config.yaml
n_layer: 11
d_model: 384
n_kv_head: 1
norm: "layernorm"
qk_norm: false
bias: "none"
parallel_block: true
init_std_qkv: 0.0404
init_std_down: 0.00862
optimizer: "ademamix"
lr: 0.000279
schedule: "wsd"
seq_len: 768
Each number is 128 + 32 x the weight over its row's rms, rounded and kept within 0 to 255. Layers, rows and columns count from 0. The size above them is the row's rms in percent of the matrix's.

# layer 4 MLP down (transposed), 1920x384, rms 0.0284, rows 1154-1206, columns 64-127
size [ 97  99 107  86 103  97 100 104 102  94  95  98 136  97  88  89 107  94 104 100  94 100  93 107  92  94  97  98 114  95  93 104 100 122  96  97 100 103  95 114 113  98 101 102  94 102 119  95  89 106 115  95  91]
[[107 110 163 142 158 164 187  98  87 144  84 112 142 152 120 139 139 154 128 158 135 140  92 184 123  84  99 121  61 122  45 149  98 100 213 162 113 124 148 169 161  60 100 174  97 148  76 104 151 145 137 189 146 152 104 133 122  90  87 144 222 110 166 145]
 [109 167 107 164 174 183 159 156  92 145 172 176 129  89 142 139  82 118 143 118 141 129 145 103 111 134 128 107 110 149  62 140 139  75 134 111  93 190 135 169 121  97 125 159 135 137 203 136 102 182 146 148  91  48 118 152 145 135  87 124 121 118 103 127]
 [177 138 148 120 146 132 154 171 154  95  91 153  92 174 104 182 143 120 111 142 133 150  98 185 133 137 168 122  93 126 162 113  93  26 142 112  94 130 149 123  87 125 122 162 108 147  89 114 106 130 162 108 139 108 143 130 142 111 148 130 108 156 141 120]
 [117 155 141 157 148 126  66 156 168 189 123 113 103 126 113 200 165 130 119 131 146  73 120 151 194 131 173 149 102 156 116 117 171 126 114 132 119 112  61  81 146 117 163 100  97 105 136 110 119 134 143 194 146 137 148 166 134 184 116 147 116 122  93 112]
 [ 59 161 165 137 169 117 146 146 132 131 125 139 120 105 142 117 105 157  57 157  95 117 130 119 109 137 121  90 177  93 157 140 133  86 142 175 169  91 150 123 128 139 113 110 138  97 132 167 137  84  91 133 128 124 161 186 106  89 164 131  99 129 114 149]
 [107 172 133 168 133 133 123 138 129 125 128 161  82 130  81  83 114  83 137 140 116 154  94 145  98 153 124 161 138 146 125 142  98  80 174 135 167 133 150 152 102 105 212 181 111 166 205  52 149 110 171 137  79 188 119 115  91  81 116 126 168  96 196  71]
 [128 154  95 120 135  97 155  92  66 129 170 157 145 158  81 124 116 110 117 120 104 124 196 132 156 158 158  74 207  66 172 176 149 156 138 138 103 116  90  97 144 127 136  98 113 120 150 168 130 138  91 125  64 121 151 150  67 110 127 143 107 145 116  33]
 [125 102  92 118  95 129 162 195 131 112 139 150 104 124  96 126 190 170  62 146 135  97 114  65 128 172 157 123 138 139 131 121 160 192 116 159 120 157 140 175  65 111  84 129 150 152 148 149 173 128 111 114 120 142 133 150  36 163 123 135 121 123 119  95]
 [136 142 139 101  82 128 129 105 162 123 146 122  81 172 147 146  71 200  45 158 106 145 153  82 132 127 181 122  89 120  82  51 158 175 130 140 113 168 173 101 105 154 215 111 185 121 131  94 130 110  97 130 171  70 123 127 167 137  87 117 131 119 122 107]
 [181 147 110 101 222 133 156 146  97 160 124 123 140  79 120 134 152 120 121  51 124  54 157 161  87 125 162 102  79 183  87 166 203 139 159  75 140 124 178 122 107 119 121 149  89  96 120 112 141 150 185 140 155 121 150 137  53 126 160  75 116 113 113 114]
 [120 163 163 159 199  92 145 197  84 190 112 121  76 141 101 155 154 124 181 102 189  99 143 128 106 137  96 124  77 146 107 133 112 121 135 130 205 128  77 119 117 120 100  92 116 132  97  55 129 128 120 157 186 171 191 106 145  82 129 153 145  66 157 162]
 [122 110 126 133  99  57 115 161 173 154 141 164 145  68 168 187 158 143 161  93 107 128 123 120 143 122 152 155 188 135 120 147 173  89 159 133 130  88 110 156  99 123 105 102  94 110 100 127  45 127 138  78 181 114  87 143 129  98 100  88  93 110  78 148]
 [ 95 163 160 110  15 151 139 109 120 132 129 178 100 138 132 116  66 148 159 158 116  78  82 131 151 130 139 165  76 153  99 135 149 116 139 117 139 131 151  99 129 161 255 127 144 140 167 125 118 111 149 101  80 109  99 100 101 113 134 166 162 106 183 137]
 [164 177 105 103 112 192  75 143 121  48 104 139 134 141 137 115 166 112 125 179 142 108 142 135 139 140 179 116 141 124 138 141 152 163 110 133 137 164 162 156 180 148 107 198  49  87 140 103 132 144 140 108 171 135 154  94 129 135  96 100 100 141  77 149]
 [166 145 129 151 160 103 174 121 163 155  75 118 105 131 150 132 134 150 139  53  94 104 170 106 108 147 154 115 120 153  64 196 119  81  71 118  92 135 112  21 104 138 144  57  92  87 117 166 152 151 209 148 163 150 130  97 181 101 135 106 131  73 141 163]
 [ 94 141 117 122 164 107 130 151 121 162  89 192 117  88 115 107  98 110  92  85 131 100 114 106 123 112 136  78 139 144 182 127 156 147 140 209 137 107 126  80 168 130 192 107 123  97 133 128  98 164 112 124  90 171  90 134 132 148  82 205  94 124 175 119]
 [172 202 140 121 141 123  82  85  95 169 127 153 103 157 113 122 109 123 162 194 159 142  37 127 107 134 193  77 168  99 128 110 105 111 162 218 104 130 122 120 123 141 255 145 110 108 138 128 123  75 128 157 141 129  86 140 167 132  68 138 103 121 255 115]
 [138  84  55 111 102 109  64 212 146 152 175 100 149 151  87  97 163 120 146 134 114 152 116 120 102 127 143 147 102  98 135 126 119 157 116 127 180 111 129 182 152 135 164 167  63  58  56  88 131 178 202 118  88 115 209 119 132 117 117 164 157 133 133 149]
 [134 128  98 136  84 116 138 113  88  90 198 127 119  97 110 133 112  99 167 138 121 140 115 108 114 144 111 108 141 162 124 121 104 117 142  93 144 109 107 121 100 107 116 135 107 163 184 172  94 106 176 125  58 137 138 147 122 161 107 108 142  67 151 120]
 [ 65 147  90 162 210 131 114 115 124 151 124 113 129 141 102 133 144 115 118 154 188 185 117 185  55 225 104 161  92 149  84 156 117 110 119 147  96 171  90 118 155 146 140 135 125 147  53 170  91 161 108 128 181 141 129 143 133 112 142 195 161 114 144 120]
 [137  88 159 146 184 154 122 118 184 156  96 167 122 176 112 133 134 156 202  96 131 110 141  72 179 116 158 101 112 130 146 122 110 175 164 150 129 158 139 120 163 161 123  65 109  63  39 125 153 132 104  80 141 117  71  70 151 143 179 135  86 125 151 113]
 [155 133 124 148  99 150 144 168 124 148 118 182 163 143 100 141  94 167 149 127 146 100  86 142 175  83 117 125 107 104 113 120 162 115 116 109 177 104  81 137 137 142 204 165 153 132 174  98  68  79 162  92 181 161 123 157 142  53 116 139 116  96 186 201]
 [110 147 117 149  96 108 180  83  89 133 167  74  79  92 139 153 116 103 125 112 115 169 135 127 133 148 106  92 103 167 128 169 139 132 119 214 171 161  97 124  78 163 181 115 107  75  87 174 216  72 160 164 180 146 128  93 134 131 169 124 139 154 103  88]
 [111 117 152  91 216 157 113  65 229 114 136 157 134 117 138 137 132 158 122 132 170 142 121 166  97  83  55 186 124 158 127 126  97 123 121 131  74 142  62 169  81  94 137  96 121 129 113 187 158 121  85 161  70 119 153 163 136 151 128  58  96  94 126 109]
 [103 153 185  67 167 120 167 113 160 128 129 109 116 159 193 123 113 117 157 124 125 133 123  59 127 141 207  71 173 152 134 131 116 111 117 171 125 125 147 123 111 102 104 195 111 124 156 152  94 144 170 103 221 146 196  88 105 155  92 154  84  98 131 128]
 [120  58  88  81 105 107 152 127 125  84 123 167 107 109 143 165 151 170  97 169 131 150 104 116 146 193  85 107  97 162 131 187 187 133  72 102 114 153 159 142 114  93 101 122 129 100  82 118 138 163  88 107 149 126 154 108 178  61  85 178 112 164 154 126]
 [141  96 138 136 127 122  87 129  92 133 164  53 118 101 110 181 141 107  57  98 101 176  74 102  84 154  94 174 114 182  74  95  81 102 141 121 134 122 143 169 151  99  63  99 152 132 124 170 137 148  96 163 150 125 100 141  83 161 111 149 141 102 153  88]
 [147 122 166  92 123  95 113  96  99 162 108 128 148 127 118 155 127 121 129 106  69 106  93  77 204  97 206 125 124 185 148 132 181 156 152  68 105 142 175 113 146 146 200  43 123 132 111 133 141  97 156  50 159 164  84 154  85 173 147  16 133  96 228 140]
 [ 76 128 132  85  51 140 147 159 150 132 150 135 167 167 126 103 107  88 162 113 141 176 131 142 123 141 175 124 120 125 215 105 165 110  93  84 119  50 121 113 121 131  90  86  99  91 133  96 125 136 123 118  82 115 170 156 185 153 143  93 122 167  96 123]
 [176 105 118 112 177 160 149 137  81 134 156 111  79  84 157 114 155 167 148 115  67  96 124 161 112 170 158 103 127 177  88  60 170 136 135  53 128  69 138 174 181 123  69 117 109 184 123  75 113 146 188 104 146 105 136 143 106 173 111 127 138 170 148   0]
 [163 145 161 105 146 152  83 155 127 111 134 113 113  89 150 160 147 165  84 134  75 171 150 132  59  98 130 106 114 134 171 118 148 145 142 155  26 125 143 144  98 129  85 128 190 145 162 170 118 160 170 178 124 140 166 129  68 137  81  96 148 146 111 128]
 [163 161 129 134 157  82  63  76 169 135  94 111 100 133 110 127 144 165 152 153 158 130  88 126 129 173 128 109 177 104 147 126  76 107 138 120 132  97 114 185 122 123 120 126 135 171 179 120 143 145  73 137  87 114  82 106 175 144 108  55  54  99 136 148]
 [ 99 137 146  67 198 183 171 162 134 118 114 129 134 168 175 156 163 133 122 253 182 105 140 143 151  86  70  93 207  71 109  86 106  83 109 134 158 169 152 138  93 167 179 142 108 124 171 113 173 113  67 171 114  80 138 127 100 122 181 133 104 198 207 108]
 [144 120  61 140 172  95  91 101 106 175 125  68 183  90 182 106 157  82 145  89 149 141 145 104 148  95 151 125 121 130 127  98  91 105 112 121 165 144 102 150 107 123  95 111 161 131 157 127 163 145 113  82 163 121 102 152 185 111 180 108 166 135 117 151]
 [ 95 119  51 173  51 105 141 134 154 152 142 115 125 100 211 126 156 105 124 103 113  95 124  93  93 141 238  94  73 143 147 140 115 132 113 124 158 114 170 116 126 158 151  94 188 107  99 132 121 146 102 116 145 157 117 179 116 149 157  81 180 223 142 149]
 [121 153 156 147  74 148 171 145 170 188 104  62 142 133 193 164 101 162 161 112 125 107 133 103  69 125 163 116 183 151 121 122 126 115 123 123 103  93  77 175  79 153 138 116 166 110 156  85 129 133 159 127 199 174 157 191 113  55 123 159  74 111 155 131]
 [154  80 116 108 200 160 172 176 119 138 108  64 125 103  66 128 130 117  74  85 128 144 140  64 137 117 142 163 137 154 122 139  45 133 139 116 136 146 114 132 149  98 128 176  82 127  73 133 103 132 130  93 200 110 111 120 138 131 100 155 124 163 152  97]
 [ 70 153 156 149  93  88 147 136 139 102 149  94 158 138  80 163 114 140 170 153 129 161 104  93 188  74  83 133 209  72  94 104  83 151 129 164 145 148 119 133 121 122 106 187 105  97 131 126 137  74 160 168 115 152  89 150 155  84 152 131 174  54 115 118]
 [110 113 121 113  92  65 109  94 139 112  76 139  85 201 124 162 160  91 162 127 109  99 133 133 128 128 168  96 138 131  98  99 170 119  80 103 142  72 147  99 158 125  93 118 198 109 125 126 146 129  44 111 154 195 137 108 146 149 141 118  49 116 141 206]
 [146  98  82 110 237 125 141 129 163 120 147  80 161  79 144  74 177  91 150 154 203 117 117 143  99 116 143 127  60  95 160 109  78 123 155 161 192 159 128 112 148  88 146  57 104 129 122 104 159  89 120 161 144 151 139 145 172 155  96 168 101 159 174  61]
 [ 65 155  92 119 170 144  74 123 115 148 180 125 122 152 152 127 108 126 136 108  82 135 166 135  81 137  92 115 146 163 102 135 112 160 164 135 109 130 143 117 153  98 151 121 170 156 155 194 164 138 234 191 165 166 133 112 137 106  95 119 100 149 167  75]
 [112 121 142 116 136 100 153 138 144 133 114 113 150  76 152 196  95 167 119 113 143  87 114 132 178 132 182 134  87 153 143 115 157 127 121 131 113 163 164 100 187 113 149 182 120 150 159 164  29 139 162  66  83  77 146 122 113 159 129 121 109 124 141 107]
 [121 138 126  89  46  99 100 159 104  78 119 133 125 133 129 128 148 148 139 121 133 148 122 100 114 105 120 143 143  51 118 175 101 199 113 121 141 127  99  59  86 152 162 132 132  99 107 134 154 101 132 123  94 105 181 146 147 117  95 121  97 175 165 118]
 [115 155 146 154  11 134 173 108 114 133 144 150  86  74 134 112  73 108 176  78 186 115 113 102 143 154  68 170 114 157 133 171 103 134 128 140 126 153 140 158 125 119 151 130 132 160 131 125 179 155  91 130 142  85  98  93  45 146 128 118 107 161 108  87]
 [120 159  78 135 111 112 164 108 167  85 102 161 106  97 100 178  72 114 156 153 118 117 131 157 103 157 126 159 138 120  86 165 150  90 108 120 101  99 111 119  91 106 188 149 135 120 162 122 120 128 154  88 144 191 135 184  40 127 147 134 143 144 189  68]
 [115 152  93 150 116 139  60 157 168 137 152  87 113 172 127 142 132 156  85 137  97 115 140  99  76 118 122 119 122 144 139 115 154 158 147 123 162 105 144  99  84 117 141 106  82 107 142 146 133 122 117 126 147 115  71 159 133 128 111  59  73 101  82 122]
 [121 134  94 126 120  93 164 157 129 129 104 107 124 103 136 100 132  81 151 115  82  84 134 101 132 138 119 140 152 161  68 209 112 139 159 157 137 171 111 123 126 106 163 130 134 149  94 148 134  73 132 131  84 126  75 150  97 114 105 147 125 117 154 195]
 [153 142  80 111 142 131 112  81 218 154 162 220 105 140 147 148 191 137  90 134 128  97  98 122 164  95  91 136 153 160 113 161 103 103 154 154 112 126 135  84 163 150  90 146 104 103 140 132 209 194 123 165 113 196 186  86  59  66 142 131 163 128 131 125]
 [199 182 182 130 133 120 146 145 121 126 118 128 129 145 178  73 140 119 164  90  84 118 131 120  41 131 124 146 142 169 113 130 168 110 142 128 108 137 168 111 102 115 146 140 107  96 154 162 131 144 118 150 165 129  99 111  82 125 102 121 133  55 177 103]
 [ 95 170 101  82 243 145 162 151 123 122 144 103 148  81 152 124 173 137  81 123 113 130 118 147 141 119 124 125 109  91 106 176  82  81 126 159 138 160 162 127 100 107  57  98 120 109 150 184 149 159 150 105 156 118 154 153  99 118 128 176 131 108  59 153]
 [134 135 110  74 194 112 138  82 111 115 158 132 117 166 118  96 111 111  69  84 148 175 136 162 151 165 131 118 184 114 129 146 102 133 132 106  95 146 111 113 104  91 109  67 143 106 154 109 120 128 136 141  93 158 136  93 134  96 102 183 162 151 168 136]
 [151 187 146 158 186  86 109  76  68 172 136  91 145  90  89 155 142 135 123  95  99 119 103 167 128 154 151 110 129 112 143 135 143 106 163 129 136 117  95 188 140 188 109 127 104 152 155  68 125 103 122 125 128 164 129 157 101 114  70 126 140 142 148 133]
 [186 122 117 131 181  87 141 109 118 132 152 117  97 154 123 125 104  86  51 126 116 169 151 105  87 155 118 166 131 132 176  76 144 126 170 160 147 165  94 155 104 128 151 134 134  80 176  91 126 157 140 127 103 115 195 166  92 118  90 138  82 156 143 132]]
# layer 4 MLP up, 1920x384, rms 0.0397, rows 1155-1206, columns 64-127
size [101 104  92 102  98 101  99 101  87  96 103 121  98  84  93 102  98 105  94  94  97  91 104  81 101  90 100  96  99  92 102 106 106 103  92  91 100  91 107 106  99 107  99 101 100 107  94  84 103 107 103  93]
[[146  94 145  79 120  90  87 111 135  98 119 180 158 139 156 103  71 151 245  97 141  97  89 119 153 161 140 130 142 119 164 183  71 117 140 125 109 134 139 137 154 110 127  97  88 119 147 187 101 121 114 136  70 170 114 181  88 127 102 153 148  80  96 170]
 [142 135 177 135 117 147 110 125  56 160 102 120 102  90 121  60 140 141 136 105  90 174  78 117 105 118 144 131 110 101 171  80 129 128 177 131 121  91 132 151 146 161  86 116 161 128 125 111 109 146 140 106 128 128 137 150  91  67 158  77 166 129  80 135]
 [167 134 162 116 166 134 173 123 135 166 160 187  72 119 128  60 107  99 169 119 138 116  82 120  85 153  80 154 119 151 122  65  67 122  89 101 153 150 103 124 134 151 102 119 116 173 102  90 179  93 147 140 106 114 134 144  79 107 158 115 158 124 103 150]
 [123 114 118 137 137 135 105  83  97 140 151 136 103 131  85  84  60 122 143 139 110 124 109 184 156 140 119 137 165 103 141 109 141  76 100 135 122 147 125 100 178 100 115  78  92 160 118 112 128 144 193 147 147  56  63 146 125 174 120 112 137 193  88 140]
 [ 97 143 166 111 137 111 107  84 131 127 138 122 167 148 140 184 136 101 155 113 147 110 155  84 126 123 142 102 108 103 135 133 135 120 143 117 126  97 118 133 169 158 155 107 101 148 114  82 104 204  95  83  91 104  91  80  92 107  85 120 143 124 132 114]
 [125 103  71 129 113 146 104 112  89 160 134 135 162  89 125 116 133 134 133  87 138 155 108 133  98 187 174  92  30 188 114 133  98 104  97 121  88 106 145 175  76 142 128 159 101 109 107 150 160  96 107 167 136  79 105  98 137 131 112 127 109 117 125 152]
 [100  96 126  55 144 176  76 118  80  95 140 143 108  91 124 110  81  94 132  72 122 116 135 119  85 161 125 191 135  89 186  70 129 143 101  77 190 133 167 193 142 112 127 140 102 182 161 117 125  99  91 128 180 129 143  99 143 150 179 140 102 160 148 165]
 [109 147 172 120 151 125 159 141 112 116 113 141  97 130  95 118 102 156 132 142 168 120 130 148 177 121 171  84  49 124 172 195  77  78  58 147 139 128 208 131 118 133 125 122 176 112 115 131 130 120 142 114 119 142 112 143 151  79 131 167 184 107 101 163]
 [109 109  91 135 195 134 166 161 148 118 138 166 101  81 168 149 139 132 156  78 136 104 147  95 113 208 134  90 173 110 137 107 116 159 113  76  82 128 158  94 137  99 172  95 154  80 110 146 107 158 167 157 109 184 132 102 126  95 143 187  81 119  98 160]
 [ 62 128  25  51 139 170 181  69 115 165 131 110 102 176 171 112 131 142 121 130 134 140 115 122 114 117 129 123 144  74 181 112 124 134  92 149 131 153 213 156  83 125  96  85 159 155 122  99 125 128 102 171 153  87  80  89 161 143 114 124 146 117 172 156]
 [151 100  87 108 136 118 146 146  71 126 165 146 135 123 111  85 159 139 143  33 183 136 148 139 174  94 120 120 147  82 124 133  89 113 132 146 174 141 131 121  87 139  98  76 159 119 149  73 145 147  82 126 150 112 131 138 110 154 123 115  99 199 114 159]
 [126 214 147 140 176 101  61 123 140  90 130 120 130 218  96 103  62 109 131  88 126 102 106 168 172 112 102 147 107 119 107 137 110 125 177 133 147 164 180 123 160 143 102  95 103 175 165 134 112 139 141 183 114 140 104 150 134  97  99 166 165 154  77 177]
 [150 113 183 130  88 138 163 174  96 123  92 135 122 144 153 114 152 108 144 142  86  95  87 120 144 102 150 118  93 110 146 149 138 146 113 106 137 121 193 192 195 147  78 129 121 186 115 140 107 137 118 107  86 118 109  50 120  74  63 158 158  64  81 138]
 [ 88 103 106 162  93 117 102 155 100 118 121 158  90 119  84 121 159 123 105  85 120 161 207 149 135 126 140 127 106 110 178 100 120  89 145 108 105 123 181 121 118 137 112 102  68 103 128  87 105 144 148  98 108 112 108 186 197 142 121 184 171 149 109 144]
 [120 128 138 158 142 155 112 125 208 131 151 120 153 150 131 138  99 173 145 174 157 133 135 114 162 149 105 111 149 111 121 137 104 154 101 107 105 168 146 165 108 115 119  95 176 170 139 177 132 139 130 128 105 115 168  56 177 150 153  32 162 100 133 165]
 [ 72 105 134 117 148 101 172 129 101 125 148 182 121  88 106 120 100 186 118 130 204 114  90  53 127 102 116 181 129  97 128 120 116 189 154 103 113 107  99 126 130 131 137 168 137  86 177 103 161 172  66 132 180 113 135 163 146  82 151 181 209 147 134 142]
 [114 117 148 165 113 123 139  87  91  61 103 131 141  77  86  98 131  95 123 149 175  99 168  50 142 119 156 136 148 144 163  74 122 137 143 155 150  85 177 109 110 138 129 141 194  86 148  98 131 179 103 129 142 124 152  94 167  75 184 105 103 147 155 143]
 [108 176 118 155 173 159 126 117  55 102 129 114 177 137  80 108  78 121 131 153 159 130  62 101 132 126 107 216 145  68 177 132  77 144 112  94  97  92  86 150  84 115 126 140 172 158 165 146 146 106 108 181  79 117 143 121 138 112 177 137 170  93 136 161]
 [144 159 145  96 174 128 124 183 144 112 135 232  87 167 128 142  72  66 156  84 170  97 148 126  97 120 120 137 142 173 132 121 119 172 152  77 103  96 140  92 163 140 141 144 115 132 117 146  92  80 128 153  62 157  90  99 124 127 128 144 122 126  90 129]
 [144  85 151 109 116  86 100 145 103 136  82 100  94 112 134  60 138 167 180  59 194 110 121 146 120 133 106 111 198 137 141 159 133 138 113 127 157 121  99 166 123 171  89 120  93  40 153  80 116 126  70 138 156 116 114 118 121  73 151 126 117 143  91 138]
 [162 129  74  75 124 178 125 164 146  85 140  92  69 116  80 161  79  68 128 128  84 146  89 151 123 139 112 151 129  87  89  60  99 132 214 174 109  97 169  99 130 136  73  91 142  78  97 160 109 108 115 128 104 176  86  92 148 101  88 171 181 134 104 117]
 [109 116 179 136 140 128  94 129 105 102 163 128 129  88 122 130  52 161 167 174 128 115  93  70 136 129 112 234 148 119 118 167 126 151 104 131  88 101 141 131  99 121 142 128 104 179 214  95 152 120 157 128 153 158  70 119 165 146  96 149 103 107 117  89]
 [140 101 146 105 154 106 129 127 124 122 125 117 151 136 212 108  80 151 154  82 101 121 151 191 124 107 101 150  71 144 103 164 151 176  98 111 109 107 144 163 143 181  91 180 131  90 197 144  88 158 127 188  72 111 107 131 116  92 171 141 195 109  89 115]
 [163  99 175 207 132 167 100 178  71 137  89 177 146 129  88 126 113 134 115 122  95 111  91 109  99 102 133 180 114 135 126 136  99  96 145 144 164  60 163 155  98 137 148 102 117 119 149 159 171 156 145  75 194 162 121 149 160 118 107 122 148  96 114  84]
 [100  87  76 115 163 126 128 176 105 164 124  87  84 105  84 137 152 120 147  87 130 188  70 120 158 153  81 111 111 118 202 136 141 107 161 108 149 108 155 121 122 113  75 160 108 112 149 106 159 164 120 106 136 108 135 181 152 128 132 105 122 113 142 164]
 [145 134 168 141 112 137  85 145  95 116 126 121 169 124  84 109 133 154 160 186 119  71 159 143  83 134  93 109 145 109 163 108 107 151 166 130  98 148  70  81  93 147 150 138  78 146 146 104 128 102  97  99 138 109 159 109 145 115 181 128 134  93 106  92]
 [ 78 122 119  62 162  87 126   4 132  58 145 139 157  77 140 116 109 104 158 130 174  92 175 146 165  68 127 107 136 122 166 137 160 168 174 131 103  95 152 145 140 106  92 105 109 134 154 125 115 103 130 118 126 130 118  82  97 103 131 154 122 126  89 121]
 [110 167 148 108 131 111 124 143  97 122 143 170  86  75 173 111  64 143 195 142 120  94 153  98 126 167 112 171 100 155 126 119 120 195 167  82 170 142 170 134 165 186  79 205 162 144 178 133 107  86  98 117 151 132 152  90  78  61  82 146 153 126  84 116]
 [ 95 165 174 147 125 158 123 116  74 151 124 155 150  56 121 147  84  99 150 148 141 125 168 150 131 109 160  91 191 113 131 118  92 179 161 168  61  96 118 108  99  66  92 146 127 132 147  95 110 108 112  97 183  66 133 154 102 121 118 142 127 104 150 122]
 [117 201 104 119  94 150 135 146 105 146 121 120 108 155 112 126  93  78 134 106 154 120 151  87 189 137 154 151 176  89 150 146  95 137  86  81  80 124 183  99 149  72 133 118  17  90  99 117 140 142  95 128 133 121 131 127 176 117 140 184 231 113 133 163]
 [123 190 109 128 108 173  93 173 130 165 145 138 116  94 159  78 115 149 227 100  76 124 152  84 159  92 139 142 129 132 167 197 101  46 174 144  62 108 112 125 106 160 130 124 149 145 203 203 102 123 134 135  99  89 143 105 153 142 101  76 125 172 133 110]
 [146 185 109 113 151 102 148 150 146 125 114 114  81  54 146 109 140 156 103 127 169 110 169 117  99 126 160 137 153 163  94 133  98 102 114  93 119 158 183 172 126 150 120 155 142 168 119 142 141 103  86 170  84  82  99  72  61 156 151 115  98 129 101  87]
 [124  93 128 134 124 169 170  82 139 109 131 179 162 139  79 117 131 163  96 139 133 144 180 136 128 187 105 110 143 142 140 122 103 130 114 108 106  93 159  99 134 159  52 115  96 138 125 128 107 109  98 101 153  82 141 164 182 152  67 126 171 137  63  87]
 [102 171 102  95 138  66 132 160  41 158  92 152  86 166 132 147  75 153 164 105 151 143 181  85  52  88  71 170  82 122 170 152 102 120 140 139 111 159 156  87 153 101 113 179 126 135 105  99 119 129 135 186 131 173 115  91 126 114  57 145 139 128 100 140]
 [ 69 127  84  47 119 151  70 124 129 135 128 136 117 143 115 103 158 136 152 116 103  94  39 165 123 192 136  94  52 119 171 141  75 131 166  80  69  68 139 121 151 163  92  71 139 137  99 117 108 136 101 111  73  89 115 160 174 128  36 153 140  91  86 110]
 [140 137 172 124 134 149 100  78 124 145 149 127 105 169 190 114 130 112 125 106 149 109 107 142 115 114 157 208  91 123 177 126  82 145  71 130 173  88 110  98  98 119  85  94 137 158 235 152 107 117 160  26 104 119  69 130 151  85 168 147 152 156 164 137]
 [126 105  82 157 134 139 120  68 121  96  80 166  73 106 129 113 144 139  93 117 129 108 104  97  71 115 135 116  79 186 163 157 181  89 107  82 100 147  52 133 136 131  75 141 164 103 129 126 106 109 164 132 113  86 132  53 173 160 138 189  78 126 137 110]
 [102 104 104 161 132 165 164 175  94 128 163 105 111 118 127 149  98 108 177 116 119 100 131 117 178 113 132 200  50 193 142 146  98 114 137 118 135  89 137 155 117 167 131 130 158 131 104  77 146  86  89 105 111 161 159 157 148 144 108  71 102 127 141 146]
 [ 89 176 127  78 153 124 167 164 102 130 205 139 104  85 142  91 108 117 138  94 131 163 118 114 154 152 147  81 116  85 138 141  75 158 113 140  77  87 190 101 116  56 122 132 141 157 154  60 126 124  93 136 175 102 150 194 175  67 109 175 128 188 108 120]
 [ 76 102 127  79 174 120 130  43  66 165 124 105 145 130 161  54  88 149 155 110 117  68 114 196 139 162 148 150 162  93 108  96 134 121 149 120 121 106 136  83 165 135 117 137 107 119 143  64 119  83 168  97 137  55 163 134 115 117 130 179 129 180  90 158]
 [ 89  99 169 135 149  92  77  37 103 184 116 132 113  99 142 104 101 115 156 119 168 101 101  89  81  95 125 162 167 147 121 136 125 133 128 115 119  99  72 145 133 133 145 113  80 159 119 142 141 107 126 136 186 123  75  96  97 125 157 142 131 139  76 104]
 [165 192 107 112 166  75 171 145 129 189 173 215 127 122  80 158 111 126  67 163 102  90 165 111 136 139 140 150 112 130 152 115  80  80 163 153 107 114 142 157 140 137  92 168 127  96 158 143 178 147 148 154 149  52 157 109 130 107 135 158 101 115 117 104]
 [146  91  85 100 161 162  76 146 178 123 147 189 119 144 119 144  69 126 200 110 147 159 142  70 139 187 153 141 145 139 167 160 132 125 122  87 156  91 140 125 116 188 143 113  60 119 141  86  82 163 111 142 102 145 161 118 110  84  97 141 144 166  84 158]
 [ 96 107 186 110  90 150 141 150 109 171 172 145 123 165 160 109 132  77 148 104 145 111 141  87 103  87 161 153 199 159 136 133  78 116 172 131 153 107 105 152 158 130 120 142 125 154 102 126  77  64 138 189 155 109  74  76 104 107  71 139 193 118 165 165]
 [ 63  65  95 122 179 153 180 133 134 143 127 121 101  95 171 153 126 159 112 144 165 167  80 109 182 173 130 132 104 100 163 123  77 141 140  80 134  52 228 193 127 124 141 118 129 158 155 112 150  81  82  98 142 104 101 120 123 126 142 162 150 122 172 162]
 [114 117  89 122  94 120 112 175 112 129 116 132 159  73 147 166  38 127 132 131  98 121 157  93 145 109 137 118 137 144 146 143 140 164 174 140 128  62 138 116 211 141 113 129 131 137  95 184  89 128  73 108 136  97  90 121  90 163 150 154 151 138  77 163]
 [ 70 160 112 110 160 139 144 132 147 130 144 101 153 116 112  90 122 111 120  83 121 117 115 109  99 144 136 135  84 140 174 125 122 107 118 142 112 106 172 115 107 113  64 133 108  98  62 113 187  91 128 105  81 138 145 108 138 107 100 180 158 151  69 141]
 [ 90  95 120  52 121 139 115  75 131 151 136  80 126  91 120 172  86 131 137  95 155 118 134 174 135 145 122 163  88 174  83  94  68 122 127 112 120  44 196 168 184 138 122 123 133 163 117 122 102 103 139 151 157 160 126 103 115 119 133 161 132 143  88  91]
 [141 113 127 124 123 134 145  92 101 160 140 150 143 157 172 128 110  93 105  59 151  93  60 100  83 104 106 134 155  72  83 150  91 106  89 153 170 108 159 151 127 123 134  93  65 121 154 148 128  82 106 131 172 122 170 134 171 106 105 120 155 116 104 166]
 [143  78 133  98 127 159 180 125 128 120 123 162 111 110 178 126 135 117 117 107 111 152  88 136 161  78 169  77 144 142 139 144 133 103 136 142  82  48 138 126 109 154 141 118 133 172 129 183 137 164  61  97 123 195 134 115 118 152 167 157 114  88 100 128]
 [158  90  81 117 176 204 130  83 120 148 114 153 134  78 174 125 167 118 109 132 176  91 148 165 140 151 131 136  93 115 119  81 125 133 134  93 129  89 145 135 140 138 154 120 111  79 109 199 117 168 111  90 127  85 101 131  75 106 115 179 157  83 109 164]
 [161  83  98  91  73 112 162  64 118 132 143 145 126 143 153 113 130 163 187 111 166 130  79 183 142 155 116  71 146 106 108 128 112 127 128  61 125 128 198 137 114 114 162  99 135  53 133 150 132 140  79 102 120 122  93 148 126  95 128 134 154 134 164 111]]